Weights of a small transformer language model: LayerNorm before each block.
Each number is 128 + 32 x the weight over its row's rms, rounded and kept within 0 to 255. Layers, rows and columns count from 0. Numbers have three digits each. The size before them is the row's rms in percent of the matrix's.

# up: layer 8 MLP up, 896x224, rms 0.115, rows 683-766, columns 0-31
# down: layer 8 MLP down (transposed), 896x224, rms 0.116, rows 683-766, columns 0-31
up683 096:053084195151113118134167141123168108098117128105170127087119120097210125164119091142124125131151
down683 092:146161103119152132129111142158131127104159146073050024134162121147135141147089132086169150131138
up684 114:174098103161091098109090164139118124132092098123085117164183159149092108170055110108118141134113
down684 104:126128122117118160047188089078140144184148135132113126212064088136156138084162102141108112180131
up685 097:163114154132139141107134129181077094135103081124128139147151102117124162154104118111160104147155
down685 106:097147118178158131134103098129162123148104148049150102121093078101148110095090140177139100102062
up686 103:132179145115140114145144106191098115134117101103134120135110132123143126103120134124119125101135
down686 106:187107105134134162150090143090144165143125182140135103108138114121142140138100150066193161107096
up687 112:189120110142129151090129128139126048081119129136108095122077126146163160115113146145197110122143
down687 110:152082142197128118152092160151133133153220187205186162120056143118171139161073152179085174170107
up688 103:135095126159158177093173095111105144181135151095158170144069130111182068108093156121089098121136
down688 100:112101110163146069139107205146146073098102125139156086179147119125111165085135132129159171084111
up689 097:116126197138107082116150144134105193126117123145178194178147166135111183157091118153063156122102
down689 102:093211120136173138160162127115143125171121127143128172097102078143111143163134141136118080122138
up690 097:121135170130151115116141143139144123096094159089125195073107142162112164113128115179117110187094
down690 099:113077094123131089109119145107139147135121175111181117116116109106149146110168169142168114114071
up691 105:115124106131166126128154147129098125103100116165097177146091123137105125108119082106152184123112
down691 106:161144083139143162073167118100126094143139180078122141124091143147122152067156071089149111159102
up692 114:160141137075086120139130137142088187115123052119100112121074128129066122158089160131092146188131
down692 123:162095132142142073127097168151152128097108141105107040171093070157122095144108104108130142084116
up693 105:131068082207119166095142119158156134124115083097198146118088152110177101083149185133081157108126
down693 112:148044187102179085144099078110167097150103167096089116124125146096121131088142140132156171122139
up694 104:121174145158161172161192118123117047069109149107197035148103107186136148132114142118099129159090
down694 103:106065097190124030138106158145142179120132143097142164131086135108112129076152072108120128092179
up695 104:102146090142092143101134145140129072144110126170088157160201128100150130102081106114140104141121
down695 101:117090104141123123107112126130162199098124183128076100176044092119166096139161149061155164131160
up696 091:118215199121143117131141112126121122149163135146105171166129148135094133097085104136128093115110
down696 088:112177103105140097153173113147156194115136151094178151134128130115101131166108128121143106061171
up697 118:048135134123167129152077135125139124128181098124130189120210142174119057129127116127118099142105
down697 128:139095139104108117147186146109142136081049135123110125181080080090181156094153131144108175159122
up698 097:141129181069140140099129185128089132120157175120097082117094129116134114167130106122204106081073
down698 101:149153131128119129201169110114130157114133100131170133079170170132112084151136047158114103098141
up699 105:099103141198130120120133104143087115115135092121137153122162076063146128160134142120117176091105
down699 094:154159149094146099125159073099159080109138086111115131158145075124141154150169161138179112145096
up700 103:135084110070184167152127149112033152111129112182213104158140172126128193091133193105092128151154
down700 101:128182121115134176091134118120112058174103086109133145105150122148121167161142107140137134165072
up701 090:120048120135109140106117140146107095081062114197184141102123174046175197123151150095168196164079
down701 092:122096143114154083112102102070160104171150157120146098103161112150167101142146124116122107062126
up702 095:113119159116122152123147171087118164095151072152069134137145185140179094119055121158147088150179
down702 092:113098093132154170106124140164165101141117102134190122100127122132078120127111189251132160157177
up703 090:168099130067119137034107158139134180140137083096124173141127107152160096164169120119050090195134
down703 087:155164122130109134122100111115146105153156168159123116093080108075156109126069104127104105112103
up704 103:098092128117183124154131132124132093103128150162122130095130144064125099202120158154150138142071
down704 105:169108110117149134119106146129132115124108147070153101093078115116159081083067118112115143130146
up705 099:118152115120103140155103125130145142102155107181071132100144077153120154101117137169133134133074
down705 102:206115122147176167170128169149145142097157163061132133133118140089153152084115140089144142141147
up706 096:145173112142151108116117149063160185131121225216081145095128060132132103175142150108171114159172
down706 099:137093156167160107146162084123130171142122139123073144100132112071132120128128091100121128144080
up707 103:163073077131080099103153115137131128174141034135092159121123059080127140154167193092113135123125
down707 109:136079118121095172061111099127135133144110081121105145119118115135137105138156142144150114106122
up708 112:106161165110091134132111161141079106095141102148167092117144124115152109140190163117106198123223
down708 122:195130103136152102170080177146149097096128084113142133136134132169142111125115102186163050141133
up709 095:106108118138130126133141172149098144113104088069144112180164143090170157070143153120151084215104
down709 096:131170140132135135085101161102110061159085095125106171128156108137117124139111164133080120138117
up710 108:108180139130133089141134149128171042121081108121156114136155111152184121087126091147115096183099
down710 105:109148131115089165129161108136071151152147143122084099133080101109050151150137181159113078093181
up711 108:076212079146107102150158162144078110141082108137166146067180129120129139075142142162125129166080
down711 108:116108159161163165144112102076081140098151139142132084093152129134135167128158125161148145122109
up712 089:071127155134082181135154175143140139111143090153110205075061158150107110194134120129152164120080
down712 087:149142139114144131100094098095129103116185130132184090133152109120145132112088156142135133117138
up713 099:152095175057148125078134161138105184047152148142156188114070111157143138183109097090101129144126
down713 106:156112116107173113119152111117198096092172146143175109175087104114072061196119119084187123098132
up714 108:131099206097133200120180109139150113092096160213127121094122091111148147103107138157092156122134
down714 108:178121131107074123101093140145111165153129139140102129085127069060127112120103212138151115055143
up715 098:146119073144147139195170111107052099139158138102151113151166151118164093144119152069195173133126
down715 093:187124146139138094157115168133146133177110144098145169108080132150161139156157161145144119147140
up716 099:172138165173160156156127108152114091084110132145098094163078133151136119081158180118130128122154
down716 094:084100110132056108098121099135164149095095136203115118117127163108154152134098144135124132143147
up717 124:164131144146064096141135142156121120068167119144067134171102142124151109127135138102084129149171
down717 116:199144143167154111069136149140109160139166123141126104102129122122144128186124141121168121138116
up718 092:147164135091139139065084104120128074081100149145086140098114146075103052168109118155088168165114
down718 093:141131152159098155100145141121124120129109167130130163134127089070159103158142157089148119089113
up719 096:098113171120038103134141116180147112097105164051131144196130146170138089162086152136113120135156
down719 093:175143112090114124153140143171115143137118142123196152109157142057150150103119223160128105080185
up720 120:117215112167087113134134193131098069152099161132158137139153146136118104187165100158120117143094
down720 136:074158117142099107158118090149164127133187194154175172110131067097125164168123191158142084132085
up721 127:135146118087114135117111130130074106096173107167060204091190159100097090135148071117172120161154
down721 144:181107089087114130129143143152130104136158178139095080140166162092125082073078137115139128135131
up722 097:149129167153116170124113148151147162063084139154093131156121151133127238116080135125156157088152
down722 099:162142064099103112133126084138145119130126135105095152131126110143052080084049172090058092144133
up723 099:128146127190129096109134121137137115155114176180163131173134103079139123121180114071064104135124
down723 100:082085121078171067163097117114143101165125145136117120118118132220130082126098126167145083062157
up724 086:127163082049157170128101157115125136127109055138153098089136135113127160201181172127168134112149
down724 088:102157055162121116122117090142150108130125032109108143078119099125130111159114090169114123126107
up725 093:109134182130155154095122154085157123156111119085166112158153125141138161104169183157098105107119
down725 091:193133071127126063112129131148095095087120129181171081061068135123170178132123141176095123104122
up726 108:119098134125057078135127107097122123139153177092125132144082099098094122153121147156133127084102
down726 098:075118089133130188097091180146120134119124106147159125117135171119144115134170129063093157119121
up727 100:115141119184102198122179149151125143060127120129149155083175167133081081118105175158130134120147
down727 096:123093109148106137146160125152154095171107089121139083149096136101155045102071119100121082154121
up728 105:071093126088110077164129099144111129134125142136186149207093176160145167155109162081132112077124
down728 094:146087150164106160162180149154089141124076122110051138105069060094111122152132127158079099183105
up729 104:122141109108164089159145106117154040192162167161131080169125071147131129159149144137106133184068
down729 107:106124050147129109131133142136144097092128151144133136091162120172104078119197104078106113141097
up730 103:117151160105075120124158174113124093110134092069150131150194141117089062167144100082132203171134
down730 102:099146180148171092192112120131137120132107151073077113128151120169103152113186103101144145103119
up731 105:101147142110105081148190096133135090139118170174132129157145059134187088147142116133103120144144
down731 095:122148082164153171150092111140102158131130084059161146110093114125117153134150106146148115143109
up732 095:208162149138155129152115094058128138150092131144159091170160133126130112145125071110105111163144
down732 099:097102104157093100148167101120148128074164131149100141176138175129134112131172126104103101164117
up733 101:088149112133134191155078127202141108078105168128160139137112118117184147149087113107148148154047
down733 102:171088120107184140135145197198129134116160118185139098148065167112134182095112154114140152132172
up734 098:158151174105120102136127144164103175122144019124131151136119143133072125127156149080144124111113
down734 096:103154135110130118068186134126117137101106102202151143112156198143116105099163087153191163183057
up735 103:123170136144149116117108124103119040107147140129154143068148207130107144151121106134131142177159
down735 099:129154103133113159158172138132116173154099131111112078063125106141082076128101154168111106085155
up736 094:119067143104062136122192135083165115142144146161116122135148137167175141148154154198098143175129
down736 089:140108142117173131105111146139172087180154175116129077073119083190085134104106126108104113173124
up737 100:130067132087188132127133127133193095080187126190183138099091168107113138128069075152146181111104
down737 090:085140141105151138170190126133117163124118171071092169149151133120161135117185111169109139149167
up738 100:138137143127160111160084144073121120102144126108127121144164049162134140136143064156162163122092
down738 100:191118081157161128093097073125191141164049113166116124169119091101168084081152158143170141105149
up739 098:118098088183110121120121158117134077146126189077114109110169135186122188115182101090101111178110
down739 104:152115147125140121093074192149134117120171127153146136118094093068082117141129165113159137128122
up740 117:124104094159131112145105142144068159093152118208101099149134151126149162102129153158147157137152
down740 116:176105104093119116093176132110124131122176121117159131079095147090141104113119161068135196111195
up741 097:122096098186123103127134121101152133155180107157098085089092139117220166095104135198192124181118
down741 097:179171114158130180138129100156136162096143097132107150174167088137109108076086086119165121078156
up742 096:160160127106114155086039161119093113129076119063081148135147153100132159091150144132161131178101
down742 100:155116141148143114117072153096114166099180098132158148123093128089127118140130072078166132173110
up743 100:170082135144125091165133109129091119127146118086173147116105175126124113122131140127148124095119
down743 097:189142087080195128172077125100153162159132106156126160145155124082125151170114098078099068083094
up744 114:102154110134150082137174181199134141147086073167063152146153113168097125161106160159079135119121
down744 117:141089117098144115140101147133106130158131157103155159128126123129107071096089102137154154091068
up745 094:120142152129089097133163051148171142108130086152094117074151149125179088112127122121140168126128
down745 092:182125141072157187145094178141064119144104107143192099122115179092146140114152122111180133213142
up746 104:169136121118143094124110106103075096082070125120110084127089160154124181130125098121085121179086
down746 108:093092113155133135117194153075082174125072106128173115118090157135148193095165124123085146128168
up747 112:103141183143132163116165122128121104096134163111122112102126170130153121165116147073100150121078
down747 109:135099142140138102072133153191153111097086171097101099158121113107135125112127096046137186063152
up748 112:191098111133119110120099138124182095127093160089144085147118070155165109128179063145131136167103
down748 105:089172069131143137124224080103104107110140119187129156158065117131131116151118094158154090192118
up749 099:094155143148069144116106089102103171105191118131107090127179149169110120182067069119121106143123
down749 097:130130108156112106108172094144113127109160082090108102104156174077103150170128094149126138166103
up750 087:102155172095173060132167102138125129143103169148135160150172116142133123156105078136159098141109
down750 091:102130139163155097080163119154177144092106135063069105115181111127114081161142191144149098111123
up751 110:145140115135182121152175116094103097169147113173114127158130163124133159113175115121118147112089
down751 106:123184166134126156179158149088131134143064107124075115150115140132108098196134138178173168084103
up752 103:144139051098142129121091153151093094174158141152145136115113097065111117134147114121091160131147
down752 106:138206167130136118097133136178118093140082154107067125159130118091157110163156140137157070152109
up753 097:166154100109129121123139192155125121169161161119111153093133183153114108205154131097054124156138
down753 097:131073141155113152065188161128084180120108121152132074137100122094136153147128142124162108123142
up754 098:083184102131146100148160102163147160152183096121221154143140141091131093147158065125100085123116
down754 094:178123108123149160096115085135138149134196090112091123157122039156071151193165120169088073103181
up755 097:156065110156073083089136161193098090099128218176107118156135108157141145117119154161132079098145
down755 095:155135144053157101152170081157148135111141093153097070117133173135123146160117169114137170169153
up756 118:158119142088173129193151117101107127125157129101106142137149166182082133128135159052174118080138
down756 108:184175077130172096178154104152149107163140148076132123104142177109080133154092120144085094143181
up757 103:135160148111153150116194143130106126088146118171073113149130141125019093166097074064113147119138
down757 095:130088108140202097081114127098120166108158148123137173143105138090142098134173181144174142152103
up758 101:183116101121170119153147139156169110083127145145146084127118177126124126118201101104088203180151
down758 100:118149123133149147145086106076099107165108104132147178173162090128179159153114111150101105118096
up759 105:121106186159117122168079122125037175142104069107148134107187159119167112165116121093133120236096
down759 109:114198136124139081117116126142171153131113168081148137172043162124152083174149125084159158156079
up760 094:111118043148198164133091124101108121208142145119153120110121141152136170153121183081124133150139
down760 096:112079140110157152151186123092126114111132080105085137150144144135205127072127104110153135097175
up761 104:157146132112127113131069075144126148120090134076154142105099125125156137101122127139058127157141
down761 106:137109091119100085148116153103129165126144107123139145127090061150122096158189141179137124134151
up762 116:057157159118140081113163151114132086135087123144139136163140118178095107108125143134179144205143
down762 116:121068133064168079134142151156063138140071097110103141120102136137098081122077098101172108053106
up763 119:160178182173129153126106138150101183093095093119121127137149137120153169167071131117110086130128
down763 123:169162068140148181119127133129146166159091085074097107132163167111084168087107172173165117163147
up764 099:176082153167083099166166095138114103102118120133135100136128115106130119106120124121153142146123
down764 102:182047106113131138104190178175161115145085102133097094138097140147143148135116127102079108068108
up765 111:199130158176078123172143124110101081127139166163140153134177083114142159209111136112094143163130
down765 102:183152122173127117139122091137114152149103125129156124161187161099172072149109097146153163127147
up766 100:123129155157153084136164107062126107174102081118165176158126090182150182155104129105141133142102
down766 102:128119182147087042107094115053125118096095138124147139146177101089129114114134165059152106166084